Each number is 500 + 25 x the weight over its row's rms, rounded and kept within 0 to 999. Layers, rows and columns count from 0. Numbers have three digits each. The size before them is the row's rms in percent of the matrix's.

# q: layer 4 attention query, 128x96, rms 0.127, rows 0-59, columns 48-95
# k: layer 4 attention key, 128x96, rms 0.125, rows 0-59, columns 48-95
q0 075:493508483501495508485550516530508496517497517513536487494500482501464570508515419515556464518524495473501474519493524483503477524500497477491503
k0 078:482523418504490517482481493490511493507472518434549535474523451530467488516509489498496503524478514486512478438523500481482483508500488495490513
q1 087:469484492510461478474512465510480530480436473518544492507492505470530512528554505530471547524522488488514460475463540460490496491477510527498497
k1 094:512477479553488464526510537506489535526512474504469502479483509513483526495508486461468505516443494576513489503551543518511497455529481500498498
q2 075:486487497515513520505517508492534534465533545541497496511500500472495482501525459518492482489436486493517484508513476500510524498479492483470515
k2 089:551479565504460494488464527486495480485514499474521496516502512506473547531454502468497486462494519460569447491485479522494501481506555482505491
q3 085:448535461522508510491484501441521503503462489505462498528466503529527513550542500483509492528505489490514482482544490516495528516452475467491472
k3 095:534460478556493491510503470529487518468488464493500503505509475501477523514498537463486543512515501517523530533533469499499506503482527501518495
q4 093:489544538511510472499495535445484550468435531462481546490505505479484524553513522503476516530505478459478488487496512450502526540489501480484506
k4 086:470470507496526477515505490487497483510501494490500518529564490446511546516532464503490494520483516525533521492516503504504488510513485509541410
q5 089:483527541560499500486525497522472496489516487535500479522496503502498477546502446540502502524499468462529459547450501491538501502482489527482515
k5 093:487542454494471499455474478472529514515511531482480528501494511490472485515501534488512497489495510544503464513527521519516527469486491478492502
q6 089:475525516529495464507527521463535509494488451507505440499521496502514474515527488508501475505517533492514513532521468495462502460533468460490491
k6 093:529508454538447512458489463532510470496506511501509469533486524467489477526507489533481515531514472493473441494526510501533551554531509467484538
q7 097:510513488481488513528466480518522507445512505522521469504482527500519531531486482523472473486511529496515517501478510502472514517499516501470488
k7 106:502531513538511513457470528493514459502527488492515495525491461492503501453474465509512541450483461479536491510473474501557498516498511512494565
q8 086:508489478515447487503514484534492548522486469529471532469485507482509487486473482514540530483518507494505460509516492489491545462515514516512497
k8 081:492490475477521528515487499510503528508511501454529513508466531554517513537508491482447497525482525499491548509492515522491467490531558478468490
q9 087:576496504501505518444489538526486493512512517495498539517448506505510523464482459472457498500480500467488517511519469524487495496535520540498490
k9 086:496513521455515515523483524455509491495551477495506482535503497504429515485503526506537513482498467472473528514514512482523516526520474455504531
q10 087:500475498501495503507492545471503549522507500518495452512493542498508497501547496497494486479482520493495510534464549488505455504499472434480535
k10 093:534486501505486505477488459492499526421497505515469479506532476488500513546539454492500475512492528509510440478533487508507504470477530466511498
q11 076:474510514515454466509488536468526504518491474505491508514486520496534525489485520516489511473494490518501505463529510529507499454526505500427482
k11 080:518489493463539502467530497507456460457544450505516491544515525484530517488535482455517499501512500470472510521489528483533515570481541506492502
q12 078:549491466496514535528477512513458506499526505513543528513497515486513477477533512484527487516485518505520524542449513462476482530516488509508493
k12 079:491514497534478496495473488472506603488458470515500490485482510476496476506470496531500513482471471481493462496480518514513505476458474532516511
q13 084:486535524484507442479489478510515465471521483549461510527506539495501513495510523528497524485434476495504488482514528526506500479535513500488455
k13 092:512471481512533491549519530485486495474472495487498523522483474487481461519467516476507485451552544498485497536503487506491557500501496484510509
q14 083:490517484440500543495474504472485502513514483467455512504465520526508525475504553509455496497484496447474517531505506477504519478467532484546524
k14 097:484470525507536492545510485473539512508495521530484444522477453476508500512535510517528494491523511491527454498520496481490510455531507547469488
q15 085:521476486553459542516486501487503480502546534514513525481501514518459536504469522504534534453464504503505443506485481519496486497524484519509493
k15 091:498543572506504522476525517493486531542484477487485504479490521508496515520472506468502500493537452463526552527520502525513448486480472545496476
q16 087:455497482500482497472466482523503472542487467529482470520519475534463518523534502445559490543491495505499489505517485517461511540516505463498499
k16 097:556466506496459535550477515519508519497467481498508497505484486529480493467460471535486559490535494516496519494523497471459484469473513549555529
q17 096:489498483538502449466488497520547494488510504523513461563525501494532442481496506516475502507486504516497461469502484554501493525475491521486526
k17 102:518516496526486504461526533484474462497511474506500487490452525484463492500468471528531525501466547516479469546499543452481548532512488493495503
q18 078:490450521497490481510542517497466506543516455515487514530509528463527522500461495511522519484520501488489524474512487502475488520532521477497534
k18 092:479481477500515526512474484493515517500463524471463466474517467547515476533511501524543507498487515471465485486536478529509490535544532519507494
q19 072:478506499504491475444515481521494492516551527508533535498462526495476509495562480476530512504459501536476467506478477479517476514528502540480534
k19 081:504463504432467518532489524524459508514513463522516470458498522478460519493494471555496509473480491498522539441513558500498515483488488482518488
q20 086:502498485539529477476504521489484509463503522493486460532441529531477513510516467488519504487506507497529535508538441532529539461541519473534483
k20 093:500473514494491531510468500523480483501506495527480478522484499493510523492501479484477525516542467512514447512514481504467464483525456484452546
q21 086:459505484477509505491508508508461494480521510448527476451475428493519523477508509519523520528491533511491496487484513479512504549502440477500500
k21 085:521470493532520473475546521463536463468469504508525526494493508497505497536438489477507507487528479522502475501522522512506527464497511512492472
q22 063:512523536526496518486494488502530485485495444476512519510477483484523497467478465485533504461478527518529464435452487556519506535527522472486556
k22 073:479478483504476463481534525513491472469506540526510492521469470507499501517484544520502498543505519480484543519508495481494475544462510519482489
q23 076:527476499525481525520477518542485487494485461491507530491480499495476505476503491521487532443480470488518467505455532497494507431535522492470502
k23 076:481483488513497489499489500500509512503487506487462485491485473493521537538496500502499459462511469473484557505525522513506459488505473532500524
q24 087:564483513486530507532536529540505478538536506480494475503553491527482505509509536500476514482516506467501506506500487534457490464519512473505502
k24 092:484563513530463519495469458467538493496473557527479510485517483493528473482513508488498484454521506515482492525508491477531487460515480525484538
q25 083:507494484461523502520478492548459520526518530462435468514470500530538501540516507479506493515481474521515523518501467481478478497510488505480479
k25 087:517489527480534508515492496493508499460473465499486482545530486446561518493463478467477504477476481521532521492523500541472506473490494512500539
q26 079:495475515531463505534482481462462497532508477479547501451500505482495496459474507472507539505512445489457543530491480503500537518515483517482524
k26 092:496507514482506465488494513494539511525540530465488485513503509489482521487510536529539489556554530480511511516507526491480519527483502480494467
q27 086:481491486502485478500500520493495503502469506483536490459450503537516522512456520511489511542523515413527515509494508529517548481510500459537541
k27 092:520441504513497484498489507479563481504486497489536459472498533536484456515518460490529490504509501554511486526530533474506453499510509528462500
q28 076:473511507520469521484482486460469494493527468487511490518483487469510493526515468512517473541532466442506548506529539522463518503468501485490498
k28 075:522505468459510510486470513476484502522493519480484541485499461496495484475487507506508550518528502480508491519455482516528487531528548502475485
q29 076:492518484528463495480498487523471504470500478495496480501552467479473523505491483487511509467462504490499517485446451528482504493510495535529534
k29 079:499499513502515503488445492496523481474535519490453507497533528515526459499485510499507519511513507534461498510502531526501470504446458459532526
q30 088:491514493472507482502488504465513459476530575468508487489524502549488473477538518506531500469488507489530508525499455469465459484488509516474518
k30 097:503516474445484444511513480549529487488471521523531498502499485480486516509476542508481515529484528523539477500485549516510518516487499470517520
q31 084:500526492472541499517519546511467489516506466509550509536474485489488470472482537496505506471515467515517511498510507515510475482490486501488496
k31 085:514511479531478513494517471453508523536486504496466451450529465505531515512544506487445501511522498480487455514487482517474500497463481490486499
q32 091:523497472491502426481509481476489498488492505520532501509475475470457510518498516514494484497489527506504482498475537497487544493531534466437507
k32 088:486495504510529492492469499519518515489525508520529487557475501495512536475511492500488492537514467505495516535535441444538510525529506518542464
q33 083:491488504520520543512492527531489482562494491461541495489481489459467482500539543471514496483486512502497535460549482494517508539481510491516491
k33 099:528494549522468513519536508478472484516517491523472539505464506509553529492493455483485511451474468489505496454455514503497535509539498553492478
q34 084:497492493484491480491478525493523484508462538466514511518517519496465487494469568487536500518516487465447512533479484500517464533553526473514513
k34 081:474499492515514485561507482501484526502443435505529519483480498491507479495513528548530508526500515501524512498532513418471522492471460529502485
q35 080:506468523494512538474452475495477510469524459543493459506500487501544494511491495485545503543519536521520539520517453490485520454501482501503496
k35 096:480507491541479517493489516542489511508504483504552481500475491499483471464525481516483489491504508552492465497488487509476455493508460512483557
q36 080:495468529538542502472504518532510482414455527481484519508519524521511486517503544515510477497494488507551468482502468507502488503514534490493494
k36 089:521506496459486471468499473503514506493510487541519516492493489520502499539506507530512489478456520516483491544463525506483472521487475544526535
q37 083:480476524493506508529545495566501537491507485469509523486525510479454516464488463532527563463523499481546473491503487463538499499513492504499524
k37 092:484508460507447491475524493478478488503511526465502462530475530504530468493537484514475479504473443478481508518487528532510459495483492522514500
q38 082:462509540486493528489485498443524489550529497544515501522506494538479493481518516474516481518470502518532479510508538493498505489488477503467472
k38 089:558521547498513525523515518472451501503496538511488473509476489482447478519466523468490476492509553473495516490494484533486543459472480526513500
q39 092:523496527476530511538520508506552500515487528529519470500459503471489550519487500510511474479517499517497524573495530476489491484478499512486492
k39 095:526524490494522563496508459487469490487508513471496497532509441520494520474481465488496475431456490461504501502466444504495507495530491520449508
q40 090:522531506554501479476465495520502537499489512477476569520491524527508481480527507487489480517514459466517498464524506490499495513467482497506516
k40 085:472537476502527516489494485446496461487454518549509502531547479462437520566499489517518512509469492508471521512477540495504512509516538486523456
q41 095:513514473523509485503495513525492502511471527507530496486426552552471516498489502482493507520522515489480515522517498483530481514494461552472442
k41 098:483509500470533532495501490434547531481502498475461493541512490482492504519496493511480484488503471482471533480519515517487496461495511453473535
q42 079:501480508519517494456500459526443464489496495471519493510519505521483451465490522507486485490501518472519513472522521500532479477531509510515479
k42 092:514504496512499495542541536479497490531516504505500510518423510514512472487535504489514516441476496542462528502500498561519493476518472487502526
q43 077:532490462530505505488511502475472507438481502555545451511473483505495494515494486508524490494539501550488510525536511505436487547537522505446452
k43 082:504512515499514499478479558509521520485520495498498516492528477547484485458497478488445533489538468491519489491527487480553463499521519492499524
q44 075:489520472514505495494521470550514511506506520505496522505465482484475457482452513474522503495513486474519537527514529560498449478484518484494498
k44 089:464492507484492497531504498482525520492509548487550537488511515530533472453517553513524513481470535517497479496467494490507502527466517475498547
q45 073:450481488509485522487524485519494465520535483546487471480535527507497504533485514512505548518499470509507541536517522481522522514486449476488528
k45 079:532524508501463495530506432475504532494512501456495517484484492461515475489509506470510523530547528503503481513459488524482490456452516511470504
q46 085:466516498504490490524467513528525479497502526518515524511477432471504489485505522494486485526538505509512505460465517496453494493504479489544499
k46 090:534505547486540521473481525521527487548488469538478502469511540510511486486502477481491508453434537503459500534505495519510516500541491502491528
q47 080:506472504476492493482495504537507519493457477526486477455512480475512505483495545503513503452516474501508544506503508558486484404511528503476540
k47 091:532521529487483531474493464520529487477477527520489469520513501511490507532532512516517457504513489521520465496453508459478511556529507491512507
q48 083:492527498500501523472454480520468487483485518475506505489469522503512490511493525487480497527486476485527549496491529476567484488538523535516453
k48 085:560509487424525538526495522486552476495535497534466486477487520493515473489490519516524506457533480492505547496502499513520531491467479482512524
q49 077:477485497506491463523512460486521500483485456487503498470488492457474565476496526525486535489488498472462532540459491502492484516505489492547501
k49 086:503457502530544471494527489516543541497492479494467527517546465527529436488525501520497465493515430494443461537501454481485520476484507489475468
q50 089:513494525542503466545519509509505518485540474480525526512470520503490541466515514446459503486498518519541516511477488484476508492546488514532471
k50 079:493511491489532485501477500463466499464525507549479475503523492487545505531436508465479482500505465502453527517512498491530498445479462525514475
q51 083:489491521475525548593481549459504506501487521492520533518464453506525481477500502480476479551509524500526505490520501501466514489504479479462503
k51 088:536497500505500464477459437473497514514500504499485455477510525520492544515477516464538511490504523491468502509487499526528470508532554533505491
q52 080:536524519453533501488512504478550546470521516498486521520544483520501511513548502485493479491518505419511441534530484480498497517481513494456503
k52 086:480507493522472461493513487486485513509489490489476522526548486466496496498511493544484468490456509513580448450500497499505474527525530504575497
q53 084:492496500454490485491506471523464499545529482502500541494503504524512511465505486532483490478488497525467484479479527505535494511509532479511469
k53 097:481456504516470511502538536516499485516470509482549476463469496510524495468514486484537510548521509467499530462510483497510496482525516505476507
q54 080:540479521533492498515509510497470473484538518532508459481492477515475501543526499482498470537518504469537481490477479509446479514483481475502528
k54 094:497537503513484522483480509518519498529530487490499474488543486508461493521450513508506547502494501538492489524551497508547479505486428467493500
q55 080:525469497528500493461493517469447484548500535512504493559510486489477514509491487479537448518491512459515489511493516475490507519518551467524503
k55 081:499505534507538532500447535469487499520468513482518520520504500534501467509490472485492518490463507494520474470542462495496520478457441526510522
q56 083:527497555500495501528490523553548527472494493470492489471507478510508493489513487482517558488508547485513497485499473529481508545471438478466509
k56 100:499503514471461471500511468472460445491506546498509504520504469470529507508497490551477449534499508505462484521453519484489439518506487474525522
q57 085:539497494541534484462475503482475476494464520490478524558453522521524473495472511514522527484447508500499507497500420504520478513502518564522453
k57 100:493489491448510512502510486515549514462496524499490466490464530542466469497536513477497544498476489495473548554505527496474505530496487489497497
q58 085:469540494523536460495524527535509530466481500486485496537481423493464488512499475527497519518518472492511480504530504466525495455468481504515472
k58 094:486508444475491534490502451450507487509494554490553470513490526477516508475497452491491520517503494512501459521494483513487490484495544492489490
q59 075:507490569487537531561490486544506486499512508469491482541472499520486500476540476472509490501499522484517460477454464546488435499498519531474537
k59 081:458519479495481457454495481489471494491478514468455504522496466474501498499506524519543516497496507526503497492507514488492486499457495495524533